Weights of a small transformer language model.
Architecture: RMSNorm before and after each block, rotary positions, tied embeddings, capped logits.
Training: a variant of Muon for these matrices, 173M tokens, 5268 steps.
Each number is 500 + 40 x the weight over its row's rms, rounded and kept within 0 to 999. Layers, rows and columns count from 0. Numbers have three digits each. The size before them is the row's rms in percent of the matrix's.

# layer 8 MLP down (transposed), 192x128, rms 0.0627, rows 150-191, columns 0-31
109:491506615533461449513529511530467492624454533503493573484591594467514504537486474528525514533541
091:497518543530521497448487497502475497512483508427472439566463470480456532450555477568499567475503
102:559516552550550436418516442489480501500494518472509490479520452468514523575498505540459478489571
101:551456478505486544490483429528518495380478549465451466530584537521516515482553500514458473485498
097:457473509493455543490548514543508443479399440507515510470479515509472542489440524482488516471426
097:493536487495510477470460614510518447498479519500444507464490441558538486568575436529501566514488
100:437505562460512473444530468472539573519457527568522500485550447513493503456436539501550494492513
100:526512467481477515484489508414469508467506418499517534466516463552511523527573541503583530486620
106:471555482513557495519615553503507527541524479517524518588426551530556422482463452515433550453501
110:483516490504467440508472474488504414513467473453560485468523525480445416498487502548553535562482
119:552524476512478468437489565461512581483445460441481440509531492540459477461540516485440461430498
102:532472469465468476443417475561515482496545455544509444474559463522405464420478550488523518502541
099:468469481569492441451513516491402487425474437440500565522458514527556509502582514495528547554495
097:486508520427492457477573438434500448517521502499481504536566478427536470486488532442543457556532
097:463558452548483514426476553552582484570500496491561434420500526490493565502502510537504539502539
096:484465509520487494522506404477448504535500522533538545449456583449442500498567530493495470472547
101:601504531483419501473482479527533518494487442494463430463463508514467550451504449459415510452490
098:467530497533534545452474539570570533516483565480452422519543557517510508533508508363517533525528
104:468457515449519478556557489522502472497529460466451534508516467542500594504524531554507482470508
089:504488487414499479508551486505406495413497441526514540499469545525512492480461442488452517502515
105:484527481494472615451467514492448553500485542535428462499522513567593503518550535461443556471527
096:505492470496509507475532495491466482446574617522550406522457482503523485548505463463504500497492
100:508533497423506555463497504480515492461497425485476502498486505586523467494510536498517517444515
099:516474497553562518504534513487504482506498465485416492495543495580555519524527556507525475453454
095:458442492542480433515451487475489489468539464531576483515464514451440473526545523489431518509576
100:549499535534462521556510462555482494549514488471435477519512656540493567515465514546513492509448
096:537443500577475493517629461432545481558513493455496453470516513478450558524459481511475492504518
089:479515482491508476528507456446541489494465500461529543518506524459518536503532469506472435476540
105:519438529508588529476517547517509455546498485519509479508472514511535542531512424480365465480480
098:582522516478512508436496530451446515439532520474550511542397475435440524493519484502471384521407
101:566489513405470505465562486484458563404482479540479450516521525516472483509445513451431498524542
096:448540469545507431527471477545495541564556525575565490485487527480531477508463539502582503562468
104:463461485625473474487550460444482488491517482429519414519524472510477479508546551509524463538426
101:460524498454523505498490433482508469615476420559540523383485566482503530498525481440556496518457
107:420450528518494520542428472465571456547581486579534530508534459496550471485499574507490474481507
101:506524476501523426492498586448487544542535465483469513499538573512523453466536560517568573482568
101:498476521529523559487521518532535543475562532458483528466543510518539512513509469479509571458450
101:521413610542454508531419445479468521482474528579432510463518450557463583518467552440510506467468
101:462530558425489531491453506556554490511447482515521596506492458500579474519457578542456471426473
101:516467454528461485510441417509472584520544483460538487551518536486480547524509475543491583486504
107:522522410548499543453442475434569515500474504487518533544507540537409426498564476515448485537598
102:557458467490561470458498471413506526491516512442474522515578527551553467459539451509465473447529
# layer 8 MLP gate, 192x128, rms 0.0756, rows 151-191, columns 0-31
101:461458567579487439475522407562575501493528488499482510550422471501499487444535521529519493463496
098:494469519453471478536418545515504478513456497511489549503460522536510556491534552514472509549440
099:492478442486549489530504495504490551463475523480567478563474471485486437454502404534482517494515
088:527548486501567525547542556452518495513485514487488523480508456448479538563473467574506470511501
102:494517513510451413527521542520464528497441472500562476463457505496476579460525514512451477499419
104:517494547512489471515592551481532438492451558519482461492470479549506523497456577465518467636482
087:545551516519487474470455510487545504406437507484554438478534477538523503526566496478491536438506
107:501512515500511487538598564463460466589485515455559457517501547481463466434536454362503522511516
102:479569411485496489495524481477499513492432549563527512448499507502587511536455600530603507543512
083:511630476518524519537552488426552515427487480491522442527518476489486496492531548570476518437491
100:519541497469404507442533427513541523428496551441574472433470613516428434448474491493507509536514
087:484546541494516526545497421481515496498499501506508539424510483493455503543546468583563536464455
099:428498482496500479468443510494443472485497438462590488479473514475503464517511553439441443452469
097:489479475533475480499580517529537502500512476470508511503498547485514517468511515476515571511581
100:454517491480507583499508495416506530532470453557476468518442509500424503513455537576471534525507
110:415434366515500477465482472507497561530515528503546513417466480481509516540537540549490587517503
106:448463479504477539509506432433483491458522462503446478529493520482461467449503569464524535488506
100:442564480547536446509524486473537416518555445552487443567507486548483505458486475415475542479466
087:534556565493571498557560509493485545501444480497521502469446549485451505472461428531452534497461
099:487611534520489464580504392506578457491520472551513490544496496534480507466525513526471498456498
093:562468446550514498559529484482519527461530406483524519516547526502479538466531486464489487492504
098:530549531447544508536570519466542477461451436479454411551526564506484528436517513532492488504553
105:447534396512438504453579543527546466466522476522547519536479532484486506561444516502548472476532
097:525603517468552519507472499531474530434537488550569552480472473483543516548439560552523555517490
105:514516449492441512501519519498529478480572555534501496492505486432483502452436569526480495482485
087:522494502500522475618545536497552477450518543485493499510568534465482544545525513509456518457514
092:505502542469496430527599546527520487532448502589510448486393454466478497490506494450514536492530
101:555530506444513488530494525422479457529431522510498489486558494537581548457472476534497474536404
103:412456421459548471502490512513541500541475486491482487447512556610459571495518505525506543502540
091:483527546483395484542551517518510512453493468501477495575503486492475456483544514532480476518477
095:468521501483488474542522455493493492510550495446505461511480544462471459550493480437461531561460
104:546510503494478514493482484517463525492524538477505537436496483471544514469461448439492463512542
104:569479510434437531462446512511568461555428482456531582512543508529515523498496485498519448465526
101:547489448537500456520509496509496480529472474539515474525554502545501531451533537556545527505485
107:510575469487479510496563424567495517447487460579515419572526534544537542461523537493489595462483
106:509559489484471418504423469484482455514429469531549486551598474517537525470455546534509512464534
097:476528507470459479512507463459549514497483427468510485492538537510511457522482501486445543442447
100:522520462556557481475480519541536494516555492417408501484536419478443455488515466525529558540593
105:470503455499456513464482474542486416486476480425528484496478470466423439477419478502449498503587
109:559505474513465457563499544546530425583499479483525566526494522423486487520495522476535507484461
094:500517523560548534469503492435483500506434521517606498562530525527531520506481479500480457465506
# layer 8 MLP up, 192x128, rms 0.0796, rows 151-191, columns 0-31
092:497522502469485502530572470539488490472510510519523532444479434482537436536432458439568439535541
101:486512563425485435439533570453491477460492487540538491498490504499482513557501503482530491456467
103:514542448456535423480474490532539446482478486544536506492543545492530504503459571502503484505489
097:591580593434490435529480519441449529501494472486509515494470559536513429526458488507472498528549
091:451505605546475564512508510485566500451499546539561419402478507462490512516472469510451492488537
109:494495508452491450480544491559514441510567480506519500439423504426478508491495428487519569492526
090:524445516507564512522487472562559554486465476487477560516518546486509473546464439520453501548412
102:556506521458476527573502453449441492472527487520526515565483535544549426477437482525454439573465
103:480504469549436559502578489498513489524481484519504552569507552478544499523520533563459515525518
103:511457488480537491508497437501469511447551568551538501496537468480574529468465479557488502568438
108:532434478473515508509499526554463457554485522515475562485514415493483495530471573543513536465504
092:496518521450436524532469478505546474560494488505520494503531507440462583428440509470472467464518
093:565546429554447494486490549541529463503562489511486589510516516529432482523474510497489568522516
095:444544558432497457528423490548551459503528488534473530549548464422536512505435446506527483402547
096:490473547501565492489396542425527528522528502480483566526521416510541493450505547550542451510495
106:499534488533521495458518535473503475446481480532456527468430485527499472448462402478505431459538
094:479523525480465534529457500486467469518556513394533440442416431456434533496483441549461554546494
091:447541579496449488512426413457497428424424508516483526539477550496531487441498521529520527499545
097:472450470586529579585488454410574487559497534553438515435528503475512517485549439515510526537490
097:501587418535526495553587537503486409452512379487536499466465507421484481520491547547584498483474
099:495493543448487475460459469528513522503476429557452515483500469543514537454545477493530520433565
101:549488510479468469475491520476456509486460491531530460518420505436560582527534484456508534549518
096:495549466521419488477517495521538529462502522519439447559497513432492570513483522524474530450582
089:549484486502504506501554417482497528518455487465501517419504548560501481441486522492547593491522
100:503507474464460487415546548519507473466518508533620497454532491465527551544515489519422472469532
091:496428498428547504532508523533509532511613514428479502511500485470552418463520488526578480537551
092:510530506555485587434493539551439481497479485508432444494527446557478423522469470519429547493525
092:496574492492463585543477511537469543505442567478484478500420494523521501522483618495530551535421
095:468508499528467494576489519532524481508493476548528448489526487478428558483580433521524496451568
088:407432477599534524459469511589517436567514503501529563544525520451479491547528539485507532477443
090:496457527508459555502480526500458476529567512502434486535468507525522527484484478508443582440515
118:469460485503581505539560392492513474479505456467467489488501542490460470556495509529519449444532
103:416557502503510526525472511568538516552591515450567465496520501490459511533530486549506503492469
095:479522564540490527497454570485540540515458520482435573539474571456459550522519524498496534533455
106:456515520473464482544481516616490454539491504392486515446510474467551541525490473473515557465475
103:493489491485486431534551503469445506540502479522450492543448541504457487479566568545554467474521
104:484531564472476519539532542508498472485486516502545494508500500475529519454517568543476500460451
103:499485515538547482472520494484576508491487482451576535553516529478471489462436502465487469488480
099:419520493481468534459572566496497472513479510552444511517487472539594476438509503536472439514477
110:462459505501517513486515506513518469528499428543497550511487457486501528492430575545530544495471
096:515477467448471544506499491557419491539500461498514553540520456468497525459530532439515517599509